{
  "num_attention_heads": 4,
  "head_dim": 128,
  "qk_norm": true,
  "extras": ["gated attention", "normalized values", "value embeddings"],
  "init_std_qkv": 0.0226,
  "init_std_o": 0.0,
  "init_std_down": 0.0,
  "learning_rate": 0.0009,
  "warmup_steps": 200,
  "decay_fraction": 0.864,
  "decay_shape": "linear",
  "final_lr_fraction": 0.05,
  "batch_tokens": 131072
}
Each number is 500 + 50 x the weight over its row's rms, rounded and kept within 0 to 999. Layers, rows and columns count from 0. Numbers have three digits each. The size before them is the row's rms in percent of the matrix's.

# layer 2 MLP down (transposed), 2048x512, rms 0.028, rows 711-760, columns 320-383
111:534495571528519525532429496542528518568442513444521482437530570587516514456502426556520391510529512467416536419537528567488472623539386539503636481453603478579498471425482404436497464516538432
103:456477511522548541450462545460501449535518510513466501522526462413592547552446593486481540509488376507544443599557476487462516396566535557510464403518625464472504504585487527614420487437537471
096:569486496474440486518523488491554460491467512529557490514520540459567472547440440544449456620516483581516516549524500521476518629557470518443435505490480584475532513489500441620458474539547552
106:550460464514491562419556555457504526425482553548534472565523470530545418476449477539485477451466525374531472493495544477604470499473491485543574534417531564494456502518537474470497436482527412
097:391499494581494468503623493549454437590431483483518517444493452549405430500462543590472465388542525548429475495521539563509533553507459560490388376542539513533495450515542500478556522512551515
096:494518547480368555581522455393453563554572496537431407599561507536559437482478421516450532508507600494528504469445499498532582468439445585496482485554497517563502467537501516440548507531588490
101:557466590480502486490437452515510496537497367444576441445539526488533491433492510528457485475529485496460604618454502594524504577502459545541433428464570510509554470492472464503535540464517460
102:479485582535497459552474523472552548524458546533491444454543569456536563449513485595505506531541492453477503552519482458464484491508483550465519421494522438503547528571426473552527590535504455
108:500441485398473518546509495493523523500531519485416468450488549462502556536537461472519523614557520511546479487580347443544498449451510530494548595489489500535550530431505545439417524606473479
091:475497489444575493494536463392406519514620529399508436484417577507531570461545443548568545438515449491518492451510543431492529418489516497534467538455486542533507476523499511474370478468472424
105:502528568563540434606512513442504501500468579576534504452564502511480407453559420454567538471533476443585541482438458441421544514553461536445467438490457538512522562538583541622619513457503491
100:390430438386499487569536521533509526536455462500478439509467498473498562525474516584592552520544367473492516531464509484421518535505579450463499515495428546556507513542533539540518432439424509
104:499531429465457523577519455467476485589521490553421583512439549509483495545417575454558521489628442546536492414530537542500555551585503518493399509467591559469521573480472547513594521439502515
098:540501518520394535589528481518548450575423493496588586510477489496545503526569479468494496440536502466511518476527498449546546552477482528561522527475579537490579501450536531493439488556466528
104:473566389449490515416439522448469539452563468520481548475456453620489523638511487515547631541583473432552463522585525528466456485485529572518544540467466487424474528473428486449501602533468467
098:550479432466488474427502517415520518450498450444495446597462460485552519537558459552589585492510500540545476536568495521414471499541447516441422438528484455486464583517599521640492534566457544
104:445486538465521517495349579412504492505528447460419564542465481554513522418571494526545512553553481560477544505462469536457540475449515438496512566503456431561510617445532590475426499480452480
089:482505521512655450516425521479546513465545441407450614537552546503428512519449414524489463543499537387468430526536489495472526568488453487513463478472411568466513488578487516497554347428530440
098:420459553497444555438495457454504542541500475471580523523490543638506558538486449554537508536544527482555544470483476460408503554513436534507488406462455429452483529514478537472498435504510532
107:493512477540447530473434486482430572547570491479481468583451446444613574442589606461478521559513461504472489463560559491611471441442572447485538518522499476541433528411505564519524489488442513
098:609576589529432476470379495538497557543490504506557449581537538464523492476482491443485551396399484458483425436509477465506467559483564462496484410506494587511518530480469516466564515437484474
102:513518534480490521568535441520545449499566492508495522469508463488489488552490444479428460519456511459549529467433522506512439492459517484490509529547448516577502441477469473360528412481417497
095:526480500495476440490399430449495373518440625439511486551498433580520398507521428458434514462550452544490530510502543413554477488579510475548451470430485490563539527493476507563430557469462452
107:472531497505503468505538551478466488542491614449498571487465503546551461559470464510467516467579538621556487574476502460392569481512557488397490491504550512465485516557453460504506496475564470
102:498384554494447491485544521532484468532460461464515482464526495523382487548487481472502491489581498494546452493486479575492511491605485536476493494577552589519498493453529396462501379486531539
106:552397500505506520512452439537493490494446452525483478507455535496540519514549560579533526469496406424529491512491525570494493433554430511446535524487515574519503489519539341543543475432429509
107:482448498513441498489495459490528498563544603579544508506447437543495412518454504519550455422453453470554588570494546502521532484573493545584484489431506562484445516407469471518402469425532430
096:496505445488493483518499567550586610530478413501585586596400490424547489525557446570462494554518594415541525477433499516480468515638505624483504534489435534478522440480546582588513546509486397
104:622463485404485477548428558447552532419473470539589453480443527544539564493517500446570420526444518411579514581420548459474554541521434447458547554391544513486534433435537580519468526474468496
106:586452390396512477482409507417544540502482542487537523512458373472564534459460392405510522653440596541569574503496501436493490520481456540449520603445456512504479450420524457502532397525583427
102:540461422539448441550570543480429537564469506595490486516593440457562526518507596471443529440504471502577499558534498495475570426412496493408514444455536424451575531491507447462507455518474595
108:551439486578458519503502396525488481544506510583549482514583462568546387493542481489452377484496425427399514500432558633318579395472518554546508525512468400463445450371440487471473499598499384
094:498556496546379449544436464507518514498528547518599476575522550448588509499498607453528525453466497479545545545520492424444529352532506528431486512555572534481523418543511464511499509519576509
100:468534476470552481471518453497477445469497446588499474545528480481508502475441504487511428453509536547409509534476488469488411539549569472457620582497563606514503435521590510551475481597427591
098:502471396488434474491533540442515497515456562491466509460452482447578377356499503543475532520443488523476526477498443551390479483540517360479456508578510533535537568486442500503472492418448445
104:477524437607551473529555473514438536535468467516532556411520417509512488546545456465485551466513553392432499440465527545512538639455509555582475523531534428544499513559436465529464413510535424
100:555463550504556524486542390449465509504431559519510499512537502431507600532489510491484528441459452467528519465533547498467491373481569444533573474545536526523443493520507510523436514478413488
112:482475605507433411517490539456468523519593436463477495478460448539470509502571483536396585494414455508542387564559509493456557383513488414514442549543546394519499587505408437608411572501513453
097:466540528386555557484538440526578440453504493503553512511464579593519531433553550526440490475566426559468569519632588556458453491564552494419449497552559504492446534548535463571547507488435474
104:549539546501541507498536469517451402560436556454403560592488678469486463495370523479640393466546435503523488473551530519486540381513524439532431504489517428485504547447538519459439585542523431
091:455508453516520480458469501459498447481506535584510539551450557538544533584493515515554501455552508471471399454481504519482505416552598561564596527455464480514426537485403471463556543525519519
096:495387538533477411468445486455544455495536459566501485474432548523519521479535435528531529403541568463409489422569593588466431474529500456527629490586461506428503586432457465502506512589526448
103:486548384494494522487452446491478594504498478564514513432388551475518489526575584546542433633450441523540494478487403489540578566502497536488433574461493499449477520521466463590421511577503523
098:433571485507484556560478416466478550505563548483537467475514494486467576431464563539538491453414500411538584444462489383411569509488443505494490511494507409410444507473501508534524471439520503
105:458520528470531510497388453543509467532483458538474509468496469558525562432480540530465409524516559481494557498564408451527544501554404474482440595444475566551511527568500552491458589494443580
096:458396508490553450488516440562427494547511426471491565452454438485424557527430478470527557444535470463525518446662427609524500420507469374508513400450502615410464501422591532511516444491460509
110:461524564483519502470465526485538464434545523552465513550435456521531516426535448507460510421556521464461556510472471450460470452506515484448552514434425443541586648389475516510437550505477486
094:470472440577499494458490455522474545520498450503503534414469570471478563476462497567487536514566512549511495458477491526423465507463444433504359537600437444484417449479477535472460485522450500
102:489504497464470463455510519460545429483529458467481503400428552435472501498444476505516530595480489635481517507471538513476509466474516502497480474395543537608460514428414431479458415471414509
046:454543519563508511413580428481493544486420501429548489535414518638565474517474444537505544488601514501477556508554458560480502472460529619478461527436434443509458539651508466487521510500482541
# layer 2 MLP up, 2048x512, rms 0.0306, rows 712-761, columns 320-383
107:524509505464431491505588557547508450510490427449468553522592392494552537474492501521446510531573472428557514508529455494522541492477494442485539494419536509492435540511544431516442503512402519
086:468562429505504566552500526472581521483496616576532422498505476533510509535552475549346451506466469469385554521503477617545489571563511471523530450583540549531397566487440469500464512505470536
100:469553523494491557529456462550507509480530535443572522509533566503433504475469543478476497494416523430446475683515515459527555442459509475571544521478503483488510465574484515549414558465502514
101:531561566589484470530481530518514525562464565503454441379570585513414566432408506507560422418596430455481482475567540466520529421423554371484565477478585502497582515492459490413421552411442452
089:520463498544395449506495439592606515494568544547514512424464470555530522391500617488456558501536475443424518547559500498497389477431464431652535503501497513521482514529528532546442558493424472
097:545590482455453523538540486470544464570494553407562562427534460604477598541431481424430493458567567407488568516463519511489619551536513413472531612559511519535462475501493506460494540620551506
103:593527423531540495540512523469507489574557549561419468392549499503459607571485481447432509436480476505531444498413465491479579452456486481522391559515509523530527556567474499506511571438463402
103:574466501479618595432519515454446504436612518475461536539575558466515458442541432553495560509529504551544499463477453486549528408541535434527462533494456559616416501507464559567477631430484491
101:596462543601448510527490527516566518482556501567541445486564552546517585539446600511507501501526483446423504508509435474501555523541569443497496456440515466556498528505516480448596530406586451
108:550529473531486546513591453562499429506499480522425471466474477410467524483529514509479461495560512474568458528502502571579535515490459516520397444395471527432513369466589501557573595524503523
097:565561523435418606470427448475481374522436503518544444477525511518598549506458566507512615450440517445427535567561566516520494578552464585484426632630511523486429511577487499417533554408444457
103:462557534445532510546540512484453475504481504453504452576514420475527582512536557516464437504464528393491558558561503449509571508456550442455479482480468511545430454491493366506415657422503520
096:490525558449551478509509574509550507434537468522494466422473556584523525535505508379505565454500535555492420574586562529509487490494527424625527457554445599519487437507486527439482507447478412
104:516568384472521585486616493493547512473565488538526460553486389475517521464445533487478531502531551532556476641610520533535534450585463473568517590579498434553488463581544511623494515515586482
097:507448622491450546512476541586475532549537490530488556499435518485553466511490441447525518516520492476411435572497481550469542484490544447520508473483479509511520557471458467494460577441469564
097:458469532488454546494558458525515404477496520460510559433494437480512471553487469495524503479576542542553516468506463594512509472501463560599424496393475492620483501474499483517547478504568482
096:460522470523454580448531383469492587541434584489525426427451480529495530511506597508522543444415427501521571544475580464555425449413391493444545499527523522545426423507556526485529566519473470
098:554435532473473521470449511536566510522488508529547485478555550442471625560582521469444527463458519340460499523523513504550500482460524538490529468482521510431517471479349490541423517481413523
107:395447530473537508538535531503554569467491538401469529478588517460532463378499482528495569479456511410489483607451550494566541445513524466514511412583518589622521435499490488544464443510520539
094:510538515529522667473538587524534594515552499524465512509514552582549456525558615461469550462442466405489535597513533503490455483524617459564492458445533538438511533520507485420460577435545480
111:452544561470452468507443451535556488457526444502494448442461412563542449504423469440499448509499438374517582522467406463475501488526503354481429480432431524565510569517499524500448509486521494
097:452494508523446593492575511524518558544485455531515402541523522493537551544504526457498517400471455434561539485502470565504560443473395509444447503505577439475420413496528478434581529555504633
107:479481477536469547480519473559525522480424522546446484424562522445469473444411495505400585451517584572480602540556473514565504526486415473485430456548542485495468478483542540487429514457532547
100:482453458474497497564510492488499511417547479526457499504533569488515476492507548512477476443586498557544523472508452549427585505491520613542493503512574554526506406512450580582497526557549492
102:462605519542447555488516443521441513440543477487506516506471531508470485506493449381480493509569524531542540541475492538528506449506465565617549438466490471479407395441473472601456480413532508
101:396379479477473584523607554552500538441538511498469561548567429559470478391484496492504545492520605564508551534483538556567514526514494530533410492495451493515536447493590496387518539584356461
093:502487481528542487470501559514442509633510459504400502587558499498547472503492448456471451489434525463397560445566563463604554579491501459532560492525469508458436564544519363525516519473502533
105:446484489466525500456543433602478417583524492453445546461533444423538511518493471466445533514496434418461489510462360581448583464591587472455473517516479455537468505529523394463470533440554528
109:477552579433520534497623565512543523603567537509483541453444489540520555477494474362468590495473457467586445496500601581523454477558462541552576442521494508502526513460417519493590454443505546
100:495564530565572488524507445552461399562507460479468482515539448527567495575549500450484458444514490424600659493563491558542444444567499520478515579490465515513528527485526492484466566506402547
106:541518540465447565493429494594541495459468415521536497465472469475518544430419457450462575378480518500445489484507426475624492458420591513490448447541510623446464555467475469552549484446454515
095:431500627584477509565603482537514457630553476442532508392403505487390577527540505483552495520523521555503501584565418529522617595528498414551454528526475552486562473528480441529472478481337543
100:468570395578533518546499484460508524524600529571455518475523564570535486456435488432437495454426539461503536578437481522487516611479438550487527621402473520574503490510511574458515560508435511
104:584598454469503511451496437549540595601523505549554431402563420492441604507443490477521484489530534477513538501528494503557524580466489535486446483455519412483444513554573494435460526471450489
106:547535437537517546496563539482612412550491540542511455504504460545558426488538523413589426511455470507565463478452576561566510564444514497551518419458469530511544613536534452533518502424485443
105:508470464411394527510513460553516410494462461443498474446485502418501597554546481468509500532434481478422555578494456503434500551469435544467485490509473433499474414503589493551566519483528496
110:454563508458527573449531544623509505553513536532564521560558416525460478434556504420521437484572526441530569477564455580571516502455514433492385522543425477447545559465549515512499506548452526
101:491510578472500528406528501484544413581442462530490461568490535542449613531432507491524473501516416570480631447456504510514546504579446533575516470512411498566478473576516525519453526500463619
101:509395510513460453540492503476519488478550497488523375484512466505500527537493490438508518452487463517503457467517431564483471441520559543482510451530446545536472520499555451578469488444429446
099:416449416473461639472538539528505412475552481485550512506408420450516574412434549501567451511514505521350587550526501545523563489504452477508497465484402473482568468500516536583399530529546433
095:436578560513489498500525594540561465514540548472460545533521518515472549521492520371451533486600482559459481557479497538530529512530470481588429472503556496585482510448508496512474443442555572
105:532542437547588501470524478495514536465491549456527536523478425464480452388548518445514569528467487478531566547454508591509476550523480480562517578429439540560449608528629526596375580537429502
098:396551549479479553402548454489513441540501459486501577420501410541550386529587473573521455479425486400459494501543479550512564470480419491450479517495504580488487531520503464520573500528393493
105:478551518580474516494516491463523416545514509403510394513597437544485513588546553518500565452486479396525493487459598455444543478458503551532399535473494323533459419587533447526442507475523458
094:479510446495484598533531475515519554500621462457454414477519530569521539500449564618405467524564506483442493482391537481545418449505533528575395497421517505576524566509534478432453443541495435
106:526533463478477538481484462484571584499503527529573467517519482437400544476431523528457538411528490548521483532535442476600453519524463503462463476433501481494446459515583512325614462498609444
091:344430542513432510455552471474457422482538617509481463455592498493504524504487588563571484437483507531539472576574470473628592487580596631551507556461587560587555516494498505457530551543509489
106:553502479557552554384530483505613474546509523475485471533495463532514519533453583538545508536449411520396568528551454594512576593482509472542469490448409545534499472506575538443497525489567490
046:439541454539535508492552526527689454511564562560493550425485514468503512605550511569496569451487563447651602543553500445487480602571541533555421468500501483555451476604459422492519520483514517
110:527517490546535555490474443552519519477487518581475425404473445492487535434406517355463474460505396522473403494463445531473507502568513506589398528499525561523466511606579519535438518484486508